Each number is 200 + 20 x the weight over its row's rms, rounded and kept within 0 to 999. Layers, rows and columns count from 0. The size before them is the row's rms in percent of the matrix's.

# gate: layer 3 MLP gate, 1216x448, rms 0.0375, rows 609-615, columns 0-63
# up: layer 3 MLP up, 1216x448, rms 0.0361, rows 609-615, columns 0-63
# down: layer 3 MLP down (transposed), 1216x448, rms 0.0351, rows 609-615, columns 0-63
gate609,089,143,193,220,222,199,219,186,178,200,192,186,220,209,232,220,175,174,197,193,203,194,197,219,189,201,212,183,205,216,210,184,199,195,191,211,183,256,195,167,191,160,195,224,179,189,214,203,200,195,182,172,200,201,196,219,220,195,194,205,187,257,206,145,130
up609,094,228,197,189,210,199,215,180,191,208,229,208,211,186,200,199,204,206,217,234,220,203,208,199,208,202,201,163,165,195,187,183,212,206,221,209,177,212,186,191,171,216,167,143,204,219,247,230,211,193,192,195,159,191,219,181,237,233,183,178,196,194,204,178,192
down609,093,231,203,212,134,198,216,194,204,201,209,224,215,189,209,198,181,196,227,200,182,186,196,178,192,204,200,215,184,191,174,178,192,183,175,201,226,170,230,176,202,181,195,157,175,224,190,182,191,201,197,162,220,179,191,194,210,168,201,211,170,216,192,183,189
gate610,093,212,175,185,225,178,176,182,193,189,201,155,181,213,212,242,170,182,209,201,176,184,240,191,225,199,224,205,226,203,195,237,178,196,206,198,189,216,186,185,202,185,224,211,213,201,196,198,204,218,167,185,201,205,172,188,220,202,181,223,189,186,202,218,197
up610,096,212,208,187,215,186,171,189,180,178,188,193,186,192,229,245,208,204,205,185,242,179,198,207,213,197,181,215,225,195,221,196,202,172,205,187,182,170,205,201,228,199,200,201,227,202,212,179,195,199,202,199,203,174,185,167,163,207,210,207,192,194,210,217,189
down610,096,217,196,211,152,208,211,193,189,180,157,189,200,218,185,204,202,215,193,213,250,168,215,194,227,199,196,174,210,189,201,222,211,196,217,178,170,202,173,190,197,223,181,200,178,214,200,185,184,211,198,204,212,196,213,185,166,186,231,207,215,206,212,196,169
gate611,099,198,221,199,194,159,200,186,218,182,175,214,183,186,201,181,198,190,188,230,242,196,211,184,204,192,168,183,188,202,199,225,207,228,187,185,200,212,229,204,209,226,199,218,178,167,198,218,188,207,165,202,235,191,195,193,179,213,209,195,210,196,207,195,215
up611,097,192,181,221,209,173,208,208,209,197,201,206,200,188,231,183,207,190,181,200,235,184,187,215,205,192,226,174,216,206,203,187,161,201,197,170,188,189,196,212,228,223,201,221,178,196,203,182,233,193,212,185,229,213,200,218,158,197,223,221,222,218,172,189,214
down611,098,225,209,182,220,241,192,204,204,200,215,224,230,200,175,218,206,183,246,239,160,198,184,193,169,214,240,217,214,199,175,191,166,164,183,207,181,189,174,194,181,190,196,210,190,229,204,205,224,198,205,190,216,226,217,194,212,196,190,193,201,197,168,187,200
gate612,077,204,214,197,220,162,206,217,213,174,199,230,200,196,208,236,202,181,191,231,238,232,189,213,195,192,180,216,205,211,176,198,204,195,180,190,216,215,214,229,222,240,200,208,192,173,199,201,209,221,228,220,219,195,196,205,206,232,189,174,204,190,204,205,177
up612,075,199,212,234,209,202,198,178,206,207,210,187,220,167,178,193,194,211,207,203,203,186,217,190,202,205,212,172,199,198,198,199,224,227,214,229,206,207,166,218,216,192,199,174,209,202,209,211,144,210,169,213,238,198,180,188,209,198,176,215,182,224,206,221,144
down612,078,197,192,165,195,227,223,216,214,183,201,225,216,216,208,187,222,201,230,204,187,202,193,206,220,195,177,197,195,199,196,243,194,202,176,206,222,218,193,208,224,197,195,183,194,216,218,205,187,176,190,176,203,187,205,226,221,181,166,228,198,184,172,174,200
gate613,094,206,202,218,211,220,215,191,200,186,176,213,218,193,251,219,172,220,179,202,170,212,195,219,208,194,191,196,188,201,181,188,234,198,182,187,188,185,228,184,200,203,186,198,223,161,234,191,186,188,213,212,171,195,219,240,230,188,178,192,191,211,230,192,190
up613,096,197,215,205,202,234,215,241,204,211,198,195,194,188,144,161,235,182,219,170,191,205,191,182,199,196,219,180,184,215,215,216,178,189,234,215,199,152,163,210,209,181,174,209,192,203,208,190,184,207,179,200,225,164,179,167,220,205,230,185,204,211,188,217,241
down613,094,194,208,187,214,205,170,198,207,235,184,174,195,167,184,217,190,172,209,214,193,180,190,178,196,198,197,177,210,193,181,207,182,220,222,223,196,186,249,205,181,212,222,231,199,226,204,184,217,174,212,188,213,207,194,178,188,196,182,157,206,215,183,191,211
gate614,094,173,178,200,188,182,200,182,209,183,155,209,197,194,190,227,169,156,207,204,173,226,205,205,189,192,207,181,177,207,220,200,193,209,204,181,261,173,210,219,171,177,195,209,195,224,214,177,181,203,193,211,205,183,196,192,189,185,198,186,204,202,186,201,197
up614,091,182,192,236,200,227,186,187,210,178,198,215,211,177,198,186,178,217,194,191,154,198,200,224,188,224,199,195,209,217,191,162,235,160,191,206,224,222,195,203,176,203,213,218,163,213,163,173,201,178,222,228,223,176,182,204,193,189,186,221,207,199,188,192,214
down614,097,177,168,197,213,213,198,171,189,196,206,226,212,175,180,211,196,183,198,194,208,203,186,227,208,213,238,206,199,237,221,187,204,242,181,177,230,210,209,235,180,204,192,203,177,219,156,189,187,148,219,187,175,188,195,202,204,219,187,250,207,194,194,224,198
gate615,117,214,211,206,207,189,200,188,230,165,192,208,189,204,222,173,217,214,215,216,215,233,210,176,193,210,188,212,233,179,196,210,223,208,191,211,190,221,208,212,180,207,217,211,199,216,180,200,209,205,212,215,203,217,195,209,212,192,200,243,210,185,192,217,237
up615,116,203,152,245,160,220,194,198,243,196,199,185,188,194,193,217,184,205,198,205,216,240,197,219,193,201,187,196,206,201,191,212,237,196,199,192,225,238,209,200,192,157,215,202,213,214,207,252,169,221,225,188,171,203,234,213,208,193,204,178,194,206,194,206,174
down615,114,195,171,214,224,192,218,195,218,205,230,202,194,213,193,204,204,227,178,203,206,250,220,218,200,213,199,226,168,164,226,179,202,194,207,176,221,252,220,204,227,178,199,198,190,199,179,185,214,213,186,222,218,226,182,177,213,180,197,205,197,210,217,175,212